python train.py --n_kv_head=2 --activation="gelu" --init_std_up=0.0366 --beta1=0.95 --steps=4795
Each number is 128 + 32 x the weight over its row's rms, rounded and kept within 0 to 255. Layers, rows and columns count from 0. Numbers have three digits each. The size before them is the row's rms in percent of the matrix's.

# down: layer 2 MLP down (transposed), 640x128, rms 0.169, rows 54-233, columns 0-31
# up: layer 2 MLP up, 640x128, rms 0.175, rows 55-234, columns 0-31
down54 099:122118130100156142116113104115121117185134184082179111103118162113150122107117116103143160103115
up55 110:102155129205157085158104054120089131169204126128133147162166092099159118144147045114085125143119
down55 114:151147169109155147116117131105091115152105100140059139196157103073112159156172128163074093123095
up56 099:127242126139202130133158156130117144098170191167087163041156116107080124124088149092151100158090
down56 111:156173124110234147135094128141136196123194141116109175087168135132055143137120134104085129150134
up57 100:100136158105189103152111083128140158185104150113137059137120127137153105133117163164150143116203
down57 098:155111095095078255087162143057116079127137060119129132160093081088163104127144172127128094143146
up58 105:130137120160112074113156116133132144095102139132113152169093159128142109155197116125133152121184
down58 109:114146106110123121107149089094137118137156125109150113129123174095155083051107118105132147146128
up59 094:103190155108167111143221151142197140146121135134162130149129106087124117133130090123105092108120
down59 093:101090177099128141144121176124169157124076154131055115148130153151112152166134199128098128120125
up60 101:075130114097132138166110107196149154120122118116218118143090119144192092180156162157167126125143
down60 090:130117151156082153053181132103074111107139124111115134111090050109134115141099190135141141117155
up61 100:094132150144152135179163104121127134147162140147107176112116122128146086118117088178130056144144
down61 099:177111249111083133081130140065135074192094126090093113113105125083207131105099109103142082133129
up62 094:155174100123164030166153095129125124143151153117139117150165097130130150117121131107159158150169
down62 095:106098079109134128111163129099149115139147186103076154136185120138113194111105149104078100127140
up63 102:083157074126146085111122065174098163213161136104107049067185150129155120172150159138153168084129
down63 100:126123147134099133115104156103166132110123101118104132156143122175142115164119106110150142116132
up64 104:078143096155149112191128077133095125153130114108125120126137128162175066128126149077076066125125
down64 100:117106155123198091128114126107131129083182152133094134078133089088159148140067126149123125126107
up65 088:080086122170148102063100138119139141150133123127136121068248133115122102150166099124131148138194
down65 082:145176162157055130138177123147159105111094080113155147178061119154137129135124103146184079199088
up66 098:057169095120138138099136086134112122196083145126169087152103094150137100166159093105099105144087
down66 093:123108082113061233146090157148125102108098106131092131168063057128139156154131198116093121125127
up67 097:134158079162148114131112141172160117174149135091156124111121138151181094114104117138100135092153
down67 098:152154141101144139107152088091146169135095112126070122137141054120123193148117083181077116138118
up68 095:174127014129129111126129103108138132117141135109127125082125145088113136168143134084186160137111
down68 093:168072095153106095135174162109110130115130099142135110123148121151156130165098148108117124135081
up69 111:140137119134141098126170136119135160169166128117179038127104146082104144156142158127178099168153
down69 106:162084142162113145145105114119112088103169101099141103114110084131145077144121093114052110086161
up70 106:034140118175146094133167124144146144134150123124164115132095102143218137156189131115153145079133
down70 112:151142169149165121165120141137117147152086182195160101166080133161122139099097185144186122123171
up71 098:092093123141116114143155150106181128102085125099168113082151122177154124201165155114140130035210
down71 090:134191122131115127101132086146110143183104158130127194176139205076121137060103106123144154148065
up72 107:120165126145157137140159059200143169125106147159143165122090104103150111104142097113159171095151
down72 083:203116115144129134122149087153133173117097043200090133137097087164100126088122087094109129165130
up73 104:159186130124105107126159108126209170190126202135069152157106133129114152132132112149135118083145
down73 106:126085152087074093115112108134186171112150078101088136155120148139120149110121142140136124148112
up74 101:135156106140158144126130136114205131130168185139129120173151133140141120127104049157159168105173
down74 104:137093154138099173104071139100174088176106130082165187154143180125126151123122148142080094111171
up75 101:116198090141178122186144138159138206162150238190174127110152145116119118150140112116162143095168
down75 107:094115138146072155130069176108132130162114100184123151209145153171131145123133185169113140077157
up76 099:116117082135154122134127086155155117082133138142193140166086127147131120139165118113182133133147
down76 092:158098173101099096172125141147144104146135052127106099162108140099158162120156166123124136152133
up77 101:115127062137145139142145118104169158130121166147181181154075161191181132150151115085111124121095
down77 100:171104149126095156119085126158152103168144058110115157085109114182134085158102199165086088097142
up78 109:140130155197141124128132070140159149139124131201068123160116098159111113131152091078141109133117
down78 112:135189080120131079171137090101090117093095141090146125112118048150114157168122178106108104204128
up79 107:119111116137131089140150057130130130169174121146227068110128104119220159154153091114098102184141
down79 094:100108082115045128160146123101139026161101070098184098112131120123116142158145126127091099157162
up80 102:133165109133160121118134118123099146110097126110130129105129184154093080121113132124133101108181
down80 099:170121147077105155068139168100134134155088134127090099153138099141161169137148133112092105169109
up81 088:092154090121144137138121105152123143061178115131175114121177161149178071128155136102101174101126
down81 088:127107150191089157134185152109176178182059143155104136172121125120139171073112110136143091143164
up82 088:171104138145129110102142141158118131083140141157119133095139135134165101117159120130139128181141
down82 088:180159119175141118121131128130098193102122123147076119112136106171150166126143121136113102115108
up83 108:133224146161165139177144136117096161101161135176138071149119095118116169213117096193150155120115
down83 107:144129147081133124090177141174124136139164144128182133089052091130022179165140163032138107180170
up84 110:125136120132137104104153008118120172097160130200157087133150151080175125171097112130184124147120
down84 114:168116124074112098070113141113144095102151032166171148144150123171122108123131125138162139107152
up85 103:144124105155141130184153101122129137171170134117152142148183124157143086126119097170183097078172
down85 105:161129178137113091088113061122071136138124127100155095113134125132103157119106126079098137129152
up86 098:132165100134123125175103125138158128116172140167103090177073116151105085125118096181076078118175
down86 098:102124212089077205099123117123102070166081133084131094156133121162151132141103129156069151105143
up87 105:124129087127146151151175122121166121125157137160124115160071113110130129099128126119112117119114
down87 110:115126126128102106091104136127160097121116128117132076168080146139130141148117160182086103102076
up88 102:130103156113167106113128113165108102154149190097173117075122119111127195165108145152157145114145
down88 113:074108165175142087077155124166149057160173162145123146133118162140068099124127165124127137089095
up89 111:060158141106151035151163144136115140126101193141189034134162131151129151140133136065169167140141
down89 126:115132186138200170106078159136104109141175176105140102105136126147076109145115130119162118157096
up90 101:133105082167164049134148114169118140113171125147125104180101085171106171138157085151116124090114
down90 103:125112108122167110121076113148127123083138099128154116145085104131157108040093060152165112107130
up91 108:054192025125146081162109090122109153094104161117157033146169096161126095156099088161134129085149
down91 113:140133087100116109126124151078122134141134147161150162119106144180137121065129098088124132144145
up92 090:127105139130180095137155142105129155118149137186149155206190112071142071125173094064131168127146
down92 084:138095165122186156131128174115139086118114179129091191182192055095105132177180109097168158155086
up93 099:115144096135141119178133136138117141110121190131217127140103160139091092131134122115121152185118
down93 095:175095154144126103125110184066206071172114120146138127151112156095131124144097192154143115139133
up94 106:104199152116153059131114094124138148142183125130120131131085160126142101145174126138173151096111
down94 107:139149113125089123132166135165167100084097076186100142141110184154055164129106119156126141175122
up95 114:137167116132146137125156133132129151134139167165160098163195156131107145125114134160171168145120
down95 131:129121108148167136142147123142104117134128131100090048142138120182117127104157165081061123128185
up96 096:091161137098139114148124133110124133138076180156166163152145118145201094081149091215115106116129
down96 095:157043107118112130109135069142144169119148110154107132114123157107069088115161217075081167172151
up97 101:145111122110146128197133070131111136120143163115118109118183091130162123137132146078184151151158
down97 101:131157168094182190087090131108160100152133195107098146156101174129111141160119162143183202105130
up98 096:107116111112147073156135051128114102160113189127156125070198092164136112115126160129091119127148
down98 099:166173101124151088119135146122131070152085177158103108187123131081071142122125081105108080152106
up99 104:081143130210140097123171155140142141170194148138128115125096164073100172105216141113113126102184
down99 091:096043152188053134178159142114122043154164182127154132161115135126064125078155167117100108123189
up100 099:096182117111175111159144112176144116137187201134129148138108112098092119140148137149116095124151
down100 103:125108138095102157111159165145143069113145108123163154132131102138072146119129132176137128178131
up101 100:121150158122134101154150129139167156137077164146122138119137142109168092129147108146157146118062
down101 103:135108160128176138116071144098114099110146120140096152142136114145102097132161152097085125088144
up102 094:113124122119159089207158056155174141134167142178132169168139143103124145165160134176112049130121
down102 095:099115175154146106096194139126068130126048156172153164154177147074091111144127118120136125062163
up103 108:124148104130135096128154065170173156132124156157159068147165127168137156132197130165160163152162
down103 106:191168085097140081133127071178119187120184052150096093187123060133078126138212085129116109106134
up104 099:082160086145163110098124109136197157078132113166171101131161145130150128071143111145117090103089
down104 109:089123150089150141197124150083118160167103088116185092137110077106137103160184134104126127135105
up105 103:105109087123174067178161136127111134123128126214121132147109167096136143130162080152134054137112
down105 111:126113114142159122114161149123152110149085121122124099125152165091181134135164184142179120066119
up106 099:112145123163190098136139126094094139131199174164176098093120129121144088151189098153168110121135
down106 104:128106113097175147059128126120159137152143162159119110068133129056123126078139112143133167146122
up107 099:129115145139136108163115062138097161135160140130108074129069143199131060135151165112092176059161
down107 094:149165092114056150120090091140166097117118115146079163138118138133143171140092098137124169101113
up108 097:064158133160133118148091082134130148120046183095187114134121085091153122145164096096106158163122
down108 103:084120191123138177052167138101157121132151108153142125134157053064189149131115094136104157078090
up109 108:169150162130155065171144098122114141113194111133187088102164226106150147094134127150115110146129
down109 113:109076133126081105139184140103149099153142092067166120111178168124139178113108122163129100113158
up110 097:085105098142144067143139129146139147084095140165136117146091133099138095122141126068143135150100
down110 099:116123095163130062103103120130205120110166163136212120143093137151168133150126116060148150136141
up111 095:153149074157120187193143056172139163136112164134134177183100086159119156132152117152139113086102
down111 095:136106165110128143110114150107108170121116042123093177098152170109185085144097096098124126074128
up112 105:169160128117134129138117125153200172106123146128119108081156142144113118166153115124200145127103
down112 106:118152193138089178158107068152130129086155117095085082137122106110154106154187127134078058068112
up113 098:158152119073130073102179107125129131164062145132139109113154138098137110196188154122185151164149
down113 094:088081185069102127077208136124136127136147170160214126109054120117099188075107127091119175210139
up114 093:089221085110111110158106106121130137118097155118153090113157083138184133144148115120089159077125
down114 094:104099073141165179113119086110149138111154165150187140135153108115109149094092124151095099130078
up115 101:139172137156159139101145122175065138072129186163155122138163111108104112126151161136139147138167
down115 095:129090210091083108092225187176089104124090152175122149144157095089124138229114135122133165159163
up116 107:094116092150155046167180094146134123152154152090142059123117138086187136120142142158108082123115
down116 109:132104085115117102148159152141128090150060115123100099117106181155133147124088123175104101123041
up117 102:109136120131138108145148129182171156148207146132127130129110112119117114172154151136106130081116
down117 100:157037142117150090151050103116138150082085038107073111119131108099126145136130143085154149169132
up118 100:059122087123143129123164129127140161140171143130172027081150233157184162116114166107111174124159
down118 092:097113105178063106139108105112130118103112101097157154089103110145153124145119118151112135180121
up119 095:076119093106154120122165146198148178111164150179161121161108112093086175119134161156150099140120
down119 087:151072163134055169102170091097093063110123057139149114130112171082140118160084138128190182059116
up120 095:085187123136155049155104164155121153106136156135186126180139174138152127111152103136125183134107
down120 104:122105142078125167102117100119199131134130158134117059089088071097067088109148148087143116141152
up121 114:110111126138133059140121157119142170108154146148210162153137143081109111133175136132202191158146
down121 118:146151141109074080088144156135143091157102033074122135171132235087097175090068132113160117121136
up122 090:052089132149158094058080069192162129129167136114167130156183114185138143090125090117161151050136
down122 079:165150123158022157141149166144111107110073094145112097143095118065105104156131159134107117194078
up123 106:110190129124146096120151106166136166121200147128091126116134094113096188111144088124123051085129
down123 106:145110089175119157170091118148156106125146100105103193152115131205089119086108184143109068134140
up124 088:092099127137145112149144095168108152080047145149156129118142145147142109133147135131069087174152
down124 082:151131090121063136143137126085134112144155115115163091095084154142151082126073111113173149097126
up125 087:112124083175154136128207097180093146101105135158127148102203121113187162103097147091115126104215
down125 078:155163209111028116111075191123162073124089069129094088145079115105120112159179112203154139155108
up126 097:128129047109159101131121131123135168108113148123106123155135141140165083159143151120104094128117
down126 096:188120158122102157109175154092142101155124104076107113121108190139136119176093164126126141071118
up127 106:135160134130166103115132105134138145084178133200113152074163157126102114128159109120176169153107
down127 110:156170153103129152072153133148153121138102091094068167112106167128103145146100126136225149135082
up128 100:083118131169125113115154112128118150166146138156132171127149123155134094120152106134143133124170
down128 101:174133125133124058169125116163138163139137108097133166168176105140125138166117158097116145134093
up129 103:137161102130139120117122112139138156167128182109135109078137119104173156119131147134140175136203
down129 102:079079142138151083095138103182151148113163087099161082140088112119110152111127128119147164139136
up130 108:130155135132180152097135132154163135151185186173123117131103110119120121174155170160108136062115
down130 115:130146079141158149124065159150221131102109132150142134162171112119121156147163135125130101147175
up131 097:145131121165142092112167072132146133098215134137104104098158114155081114199142132114168154133134
down131 102:131103112140122157098157109131156161118062174111119121206106128169122139124085161117168088135096
up132 094:096193149142140197117152156138095126126167216159134134168132103098155093129173112125051154137092
down132 099:093114232144141144095166164034106100183126172107133108160135143054125136101128122148097095176101
up133 097:057155168093159122119139116165220165134127161117144121157129167207116194116101071094131121116121
down133 097:187091162124088100154132148114123133204127063124070130154110162120127077147102128074098111139093
up134 100:018139116144158111127055113159093132148102178182195143089156137141101150138188071096127103159145
down134 104:107110185131125139076107135123164143108101100160129153123210150115102132145160142137134051093138
up135 096:151138071138142126119173127157106148195098151128106122113158154099127186130098084163072155128125
down135 095:206133138157102171095114164085163156200069110176105151080163071112128162085123124129116099114134
up136 090:102136142132159120134113136143153122160131163122167150129089135108179148077146129175228121126145
down136 091:197122112148139130083119128116120054154127057164142112154096170165109061082074199148105160094102
up137 100:132157054095152101153196018129188160133071153169148139126130155125178079112133096139138130088194
down137 088:196090148110080124063068123060119084145104100092120156134131134097155117139189151129117171133094
up138 111:094129122146126115152148112124100123138125163093136063107144090098152124120166132132170132157112
down138 120:123123136136187161094113102139145075081138135079138158132115118110106077188161137129126156108160
up139 091:123136107144167084116099095159163168134118136102116133188185111092125098094219124094128147120122
down139 084:118142144121095179161086099174138075124154028108129162136101085149103075160133179164168114104096
up140 106:050135092103171096124116093146106123142141161128146121104192104110103146140188140139206127178137
down140 111:124187131150121114145122132105127121160116137122091149058203088117120154156131081112151116112104
up141 097:071140108142135091176121139117094136142100160206125142129150148166112095132160057164101136157134
down141 099:120097172144118072199105137090107098100154103117110165104122160110145069098133122111134157110090
up142 099:149136160131137145162151125185205169111146149161152152107142139151146118123125105130091139104114
down142 104:132099182146146118151103085089094152164147160135155230105138149119076125167091101119121111131133
up143 104:088138106116115085130111112134127159101116140112137139129135120147148138093129053126181083154146
down143 100:166179065174121121132143137110177130131085139115030139162160127139118184125109204174072139122152
up144 096:113124119142115132138137109149110120104122138134157070088123173153153114197121132132046162159186
down144 096:148170110146149074134096076132153107143134147055129190162166143109085143147092144106171153105138
up145 106:129127154105155164127154134142106154111096108227137098117095152116159090121143095078042064149106
down145 116:112090159114194123125155113144142082170170129129157151115141144117172092100135139157110228134183
up146 093:130120138162135141183136114135114123157122149122134105113125136090130096113127126175137101166118
down146 083:136108172103121172154152122087078044162118154167138179131157141132126079159123122114164122075157
up147 103:142168069116155138113107090140127142215127174140102158154159124104126123138187151135124148137112
down147 103:129122089126137164096064158127121067180114125074130123144109113082157073128147162157088093140134
up148 100:117156152196146106171123101123149162141135167147194103089125136095133059076103068127131126095137
down148 101:108141131122180135157101147122191142102119142129164110148120118171170144104163177152149130171169
up149 107:123119120177197127150119115134118162104107156163126123137157140117104120121150079097119131110144
down149 109:113094113117159146139137130130105106157094100123066081092134144103154107199140120081129145146041
up150 098:111126124119147124191183112129093157065124154136194102155103133154157105163132111067151099143135
down150 086:158120148098040171136100170129137080138128083096126140136129096105218161169169141216126170158076
up151 092:068171109137158169126102137153098143116163146136129080147102185112134169123126113138103142090168
down151 088:155146137104083132128148169184072135154158108069119158120138213096108120143122165120148113159130
up152 100:039111099125137119104147098166147142158124132137111152148211108110130080098163122125102157091114
down152 103:181192126100108191148159140111091151156113119094146108175148113139077154189117113137156140170081
up153 098:088218086100144115112117119178093138141184166132179091118087174193116190169153120110116124102095
down153 095:130156163101150147165150156164191093152087168106100121177099151173083171170138162141092161132077
up154 102:133147095122150124172112106167155164156164147095182084137196190137113154137129114153124146089102
down154 110:142136181145095122081188197080151101141127147136114149139156157082160149101123117154129067127096
up155 106:138108116106134116173177116192186125164093131142134129088106184140178119177130139214124187113124
down155 106:193079122103095114110082125126174089107174111106124154161136155166127083118080130066161138173122
up156 098:086107115149159123216094100136141137092163152085120085152163132128194137130139144097124128160100
down156 097:117149152136176117111148137119092178136093145124095134130187180135163131133142082166152151143083
up157 099:121115077159148064151122121134137146168120168128121143082139119129155096150114049101096115143193
down157 096:134084137164117138109121145077146107189127104083031128130154096105111080146120117119115121201157
up158 099:156143101125171139140164081120143151157150168137137183096097059109141153099111125108090107150140
down158 094:124069046149121095153151193149155122143102134127151131150135123128097070134137168110148141124102
up159 093:171135100174115071163163088136114128151098135156115066167180171130144086167171130143167112164090
down159 086:137095157138065109115147139101131014119087124127078145131159164124137164135111140135112100146115
up160 103:150115096152151142146104126111103161161144150122155147114180129107129172181173067102132154062107
down160 106:142183168117138163139118132109126094136141157061172142157008156125116078171122146109094118128113
up161 090:135137119132142133208142099117141147159131169097125099107181087134157130121111159136098109155165
down161 083:152117187138133141137126157080101134115117116138109128172155149110115120098146070102065127178096
up162 104:120148070147141114127080125134087159109105163175103084158166133147040142168153102125140150100104
down162 107:154120143202135110115099153112131150159154129201094142156209069132167138098130127140099113082116
up163 094:132074097132161123079188173145088153106178167134136123104157105099131113146131158178089155152194
down163 097:117170184103137111140146138118150174114206176156088112139179167137156146129142128123131120152075
up164 090:091159142136168144180106144155060138053141162128105128118182124103109147106203096116166123180084
down164 082:147078193056092146132090123123108108165187085031131170163132171083150123141144154076127149144133
up165 095:155135136164149100142117099125124146124132123143138120174120141116131090143202128086103172042169
down165 096:085108165165187115113149163144106108147029128121014178118135183118065140086156094220134103120099
up166 095:158169137146149118131113124160092149077143156113122117101134109075152122120128086125131112181160
down166 089:111126121125063108112120083167113032165133106104129143124111124099091106135141184103154169191173
up167 100:080125078122125119135128110134103137114151170144150077161110139120164116211173160119142149145172
down167 085:154061160142036144196103146144151063147153118131170116120105146171148096140176104137124155121149
up168 102:078147102136118100133153073141139152153164143111080105147115122127109113193215114143122089056185
down168 096:181123113109138110119159157115146172131112156113139148126122150185151173117064133069194155086134
up169 110:121141109129157087172171151141160162072084184167171131162152130176168146131173085161126127124146
down169 112:115138182190119172141161192157138153159140127138167194161130193068150138132114169131156090141136
up170 090:139154050189121130126164103223089160062129148188162157191084133127123168128119115158062139108183
down170 082:106134187112039141113134135040154070159099070089138130100180119084155095118204177151148180153166
up171 102:085156118140149075094155136152115144164141151151120093162158178140132112161142101150151115104139
down171 106:129181138132211155084141077180065139139173182153090139128129126130126129123076149146145118131153
up172 110:117105122154151105143158146154125155177142182194112105140150164136106174122125130117124130094089
down172 106:134043199123109170162152171103122158134094149135109103097115191099092136093125153152148145150142
up173 100:135140041146139125145192100151114134151073159136111088122111116158172092170144173106126130101178
down173 098:096155187151122078167090136089123170143155103099137113135095136099104082093073074131200153153093
up174 093:162153100113143109192140057159104204180093186096108104178075148112155122120108146096179143159100
down174 088:161185160090093185137120174164156135102124092140184171081142140116139136113154142219111151104097
up175 094:083133114164150105190119108132149161116164129147137140135126164141135143108124101161157143084150
down175 099:144142171078137121117117085052142115204108117104140122062141136110131119143123088044127092092202
up176 097:073118116168164108153117106139126164172169144216153137129145111125141127139141105187105159115165
down176 097:095128147125143092120077149108192142143113100123184103136080148136139087118095152114204116162074
up177 098:148186125160147095141128083133097142132154132186153117081090100113200107174107090153108085124118
down177 097:129179152133133130141138112105115122155127059120085172136171062077098183146107124140140104097069
up178 105:068135116098158103168133106139146135128160131149179091088104114145092090169104135099152136052121
down178 110:096145122168119145171130130112174148112117118126109164129091189066127128118080150136151148149127
up179 094:085140128132143144146130102146095127041047132148088099133122150102138127180211101083109133093166
down179 082:145119161148060105146169100152162126127142024133093138147105115122111138063126148149133183112123
up180 093:150141093141145115163151127155110131111181149135118097155092110152097135159110075130085065142164
down180 089:128124132110054237130164152113137134181116114149168114147105142158151133105130173109072153108195
up181 096:140186105155175115098095129144164138136173129167136145117180124059172179124153090100106149148155
down181 097:085129120115112112106192171133098137108102137129164097152180137122099099118193142140119128202092
up182 097:118144106150159072138152125125161152115126151171135164080154143142126121173120114167160129085113
down182 092:056137081101120156108136163136119064126093033099120071120063153153145117158107107126083110153153
up183 095:115155163120116157136134076181114168202112133142135115125096169139100120131144140085178147161112
down183 094:108094130107117112110139142175130100153116107135108108131150074150096095119105099139115079087180
up184 100:153097133114138165143135081142093169162137157137112091172109203100106138102152092171153118161109
down184 100:099125145103104118145181091137139091148146109116127174121156181108124172058125080142156087133165
up185 099:147191113127153120158133076113151121149147104144184098128151109146127170173144098204099077104138
down185 095:178123100098123172076115064093131058123115138134179111168162145121171119104085148081091099158148
up186 093:126127119149144087099158127155108156128156126155160163118077165098127065182153150118191119130124
down186 098:122126139120118139160138176145068154135167132159099142124188103137114163035089155087152170162072
up187 102:102130171136145097138106120151165185130128153115106083102105117139178186095114116113144168090137
down187 100:144125113125132042134120125101137151137104119132139125128139144121151136055136121107163106220141
up188 101:156138121124158109172123104148135152081144152120109121231123159122118138157158111102171098125091
down188 114:229048122166125145197141157141121181116126107113136123103153111072128073086136161136139163156093
up189 089:083153152147144074172182048143113155183206144136160115103101107196144072211108141123121132119129
down189 088:129125116173153127111077136126106188135102105092130142167140148094126075097067081106171169143068
up190 104:166086147144146093124153138151109144114111197184130144140123110116145095148102084113099117085174
down190 118:155099143139167113144162119148113185127145109175136080122169138084155137115122112090182068166059
up191 095:120142157147139094170157126199184144071152135141170091074136160185145139088101171100170162073181
down191 085:123084142155091124106127072159135056136098083137167093109129134097100096091137247129111130120169
up192 105:106133087140175137189147074089124136129216139168092093107133125085116092087112094102099139075141
down192 101:101090135138137199115134093070127104119115130143142164133122122128123139067107122136167127109098
up193 107:086129134138155115119152114134137162095136132129186136147105098118135127120179134108076123115147
down193 118:134110099151179110144138105179132097092188130146136114105117090197109066112094112104180111104164
up194 103:163160120100134156162127134139171121204110175137124156119116136141156116130134102149120070102126
down194 099:097165149122090130051125124131174091129149135098131142157064095153166119102112183129102185070094
up195 109:142156116138138104133163118126136146119127134097137088161193156145118171092113138135137138121130
down195 121:166174132126096135215168106201153165145073123139081085135188177119170144116084159084160100153117
up196 103:130117096154149106098117085128125149096096166157136116142181107093182063198158135180188095133103
down196 109:139124139199181131118127110112147184111065086186075122100129118109115093180115126129196087136088
up197 098:077128143146189161146110121170095118137135129120127141035151131102152095109144150119166083112153
down197 104:126127122139225151097127095124152118124161134124107189158157142148115046113125173122105100156131
up198 101:136123141123132080133189108126097113158197159146171107126161157146150092170144105156147126162131
down198 102:103134171129158104134142067137101086106110162070140128104146153112127170086120155126153068145103
up199 098:042193153162167092162118089174136135147169129155161121117103175130170050157090094144117157079157
down199 096:113117210147164141126148170139174121120108082128110112124134165124129099090104117108155105114080
up200 102:136172047127146121123170119131151136111173153115129136112158110124138164120106081175119131170115
down200 098:099156146182084080113141180076106096124115125105187126127107116191080172154152195124149104151111
up201 096:068201144127149065119143117179194153146167145170137080099176155155112110138135154195120126096147
down201 091:154105118086084023139060190122189071090138113130150115126116134128092074126095108089136085160115
up202 094:150138050113132118153120081149107153125161101106128122158139143153191159179126144113140103146173
down202 088:168141129138026150126132074096087078127087082070113134187140109182065108094123129145125139080117
up203 116:167107146170160140127192065130106180109127172224142128100119105129052108104189118154131141123126
down203 138:166094096149186127132156106134114155076171182174145130112168109193108113086156101129140102126082
up204 099:064129119116163070129127027140096138141148121143131068075107099119136034172134130143082100090135
down204 106:124087116095153108134111121103124148117155047174106151145102117167114088107123102138132110146069
up205 098:089182155116128103164118139143130139117143156149171145121147138160127160162158085163175091101115
down205 096:156144175138060121165133130158091079130057113134154145062154136100128110137086179111103151121067
up206 101:085104122168162104144104153122093108086131169138105121128129124100157129253177103127151154145152
down206 110:113149159131193149064151141093106099162152169091162129186093115119199122153199185133095163120121
up207 092:125145076139132131112128113155127136118087164152167133122160097148129108133118055131112130128139
down207 094:152107144168054159090124129106101104141060133151154146121107115119111103096157108087166203063179
up208 102:142146138142122059133170097175101191133114143182127114126154124158102195160142152137162133110102
down208 114:077130128140122195118091069124122117157080143044084073119101163140121128121108100134167189068226
up209 119:124126121110182054175120069127152152152094174190141114123160145105170075153165123197096076098143
down209 115:138127132157142098150163083175084114099133128084110209085112144139130131117159148170126103071191
up210 101:112135039129130109120175153140191166169134148111102119144112173074132190140230161076146113144153
down210 090:117063171157084139195098130102124075104179163136174145124118071157135059148126152129120102119096
up211 103:091127128138153119107110089155135132123158140167106142142154143165105211182140090093156114120121
down211 115:141174091130163148144113111135153172139121139086093109137181129063166150101137165132140154146165
up212 094:107148124105122097160128136130110149123182182167128119113083168101150106204175131157107066158119
down212 092:143134135134102186102099135104150128111148127073110174140093134090166147077114133126122203112184
up213 096:098193090146167111135165078162120157116114176181115121112111104100149112165150111162126181137129
down213 095:142188051144158170116144095125139115163108179162157161027140111140161138146117061192134134164068
up214 120:110110110141138108228159044151107158133122144160126145110086176163137089104127163157141105119138
down214 121:093099106123087128157128092160139167122122087125145173078000146165111159103097138106053108136155
up215 096:099150102179169108183143101124095164118169148195115179148125128105087193156134142099151117121119
down215 097:161143091178157200149119128153120154119056103133114239115096183122115127130086184115111127160186
up216 117:092151078157159106155124110143128165116119178152161107128173103202099162208180132130136130189119
down216 116:126165125116151100138167124130188213126109203139086126183108137114129200104171145140111083155137
up217 091:134211111078186104147173039126142166154107150161111084160121111127152133112103114124108133133149
down217 087:112066132122109144079188132093169113156108083135128159118166158157096155079090141141130091125073
up218 099:071137109136139043182087096137119158142127183131193103141123212092171147126148116152147142127154
down218 102:111112174120128123118159180122154155128106058145107104107088125110124097116063141152062082134111
up219 103:136155096125134096089163112166091160153130168136112135104107110151123174115175123055143128154137
down219 108:137147167137153113173139151137125182106189168067153167139123142152130167137189113121087183111034
up220 095:162168139158160124205179088130150156128144125174132156124075095135126158143108092152158063184178
down220 090:132136167090121105144127182136147167111033105111128116169172096124104179140112122160138118226074
up221 102:114110135125132080160124096149083155103121129127123184130113107164133105151150070125063150125143
down221 100:178161119073124121123122094126093087152138111051135168082103097126112132121072176139173134214158
up222 114:118149125166141076150112174196132141094093167090160111117140121214148071160198083106117096132106
down222 120:152126152176076135130088132152130137118111119109108111130166113125142083091118172127078124144169
up223 099:175143105142140139163104146103093154106084159152131064134158159165151146130102131142116098179143
down223 105:124144131076152135125106165132238107163144201086155136126134109169128116121144125152134189115149
up224 093:065180112144146089122167106162123138075181123110180118116131138149227124113123153110064146129110
down224 088:188099172102101156137142154111104068118098074092067165130055150136094074185132126144158086149131
up225 102:114198161129144040121151127145131149097159159119107134133150133136172137185111129144126119130110
down225 099:109121174098111130082192072138166095151107190152122119168123178103134161135091176114129168165161
up226 098:159114104121149109112129113109108132119128170135134128081097128111152172165119113114110114128179
down226 092:115102123139156145107158180103091096129096070157129111011119122138102116122114119160113172151142
up227 096:144142137127124114216140107121110176138086171103137070070166083082165142121161138170089110160194
down227 098:181125077125195187114102153078118140188193137092150086105135124063092101135102162129118126122128
up228 092:157141031181143110157171043154157153129123141126155135118156207134129092124115158142161164129113
down228 088:042134208087119085091114156078132101098104111114096121159160106062119098136184109131140187110128
up229 096:132124107146144162101114134156117156117135136121134157086113110168116093156153108122127180134156
down229 107:150123170126200097142186126137081174144116135133069125147145091097089123135074136145136107160093
up230 095:106124119132150108119144060159143131128113149119204107156213174132126120124124150140162097101161
down230 090:167165104112126127109110127164159111139169129173128111120075091156103144178077100150137168188141
up231 109:132119084167157103152127099120140145138113172138132142107160193147115186151136107164210126144095
down231 100:216139177104119142106157199110225046171096132082094110141118070095155135093112125181108088120113
up232 098:114176101117157049180091135129098143103135161140131100120126151140113084115166171048154134112155
down232 098:150133085124112094159106153103138106162135073140132123045112100109159119116102066082122071191152
up233 099:178133143136141147121146094145113125122161134141167109086170137108120159139118087150135119141111
down233 093:096149129182103177137141121139091113101051132142157105161100132141114111108178159101149120186149
up234 097:151131128081169091128114130129174145160097152126134117106193117132132093177170066096109097119175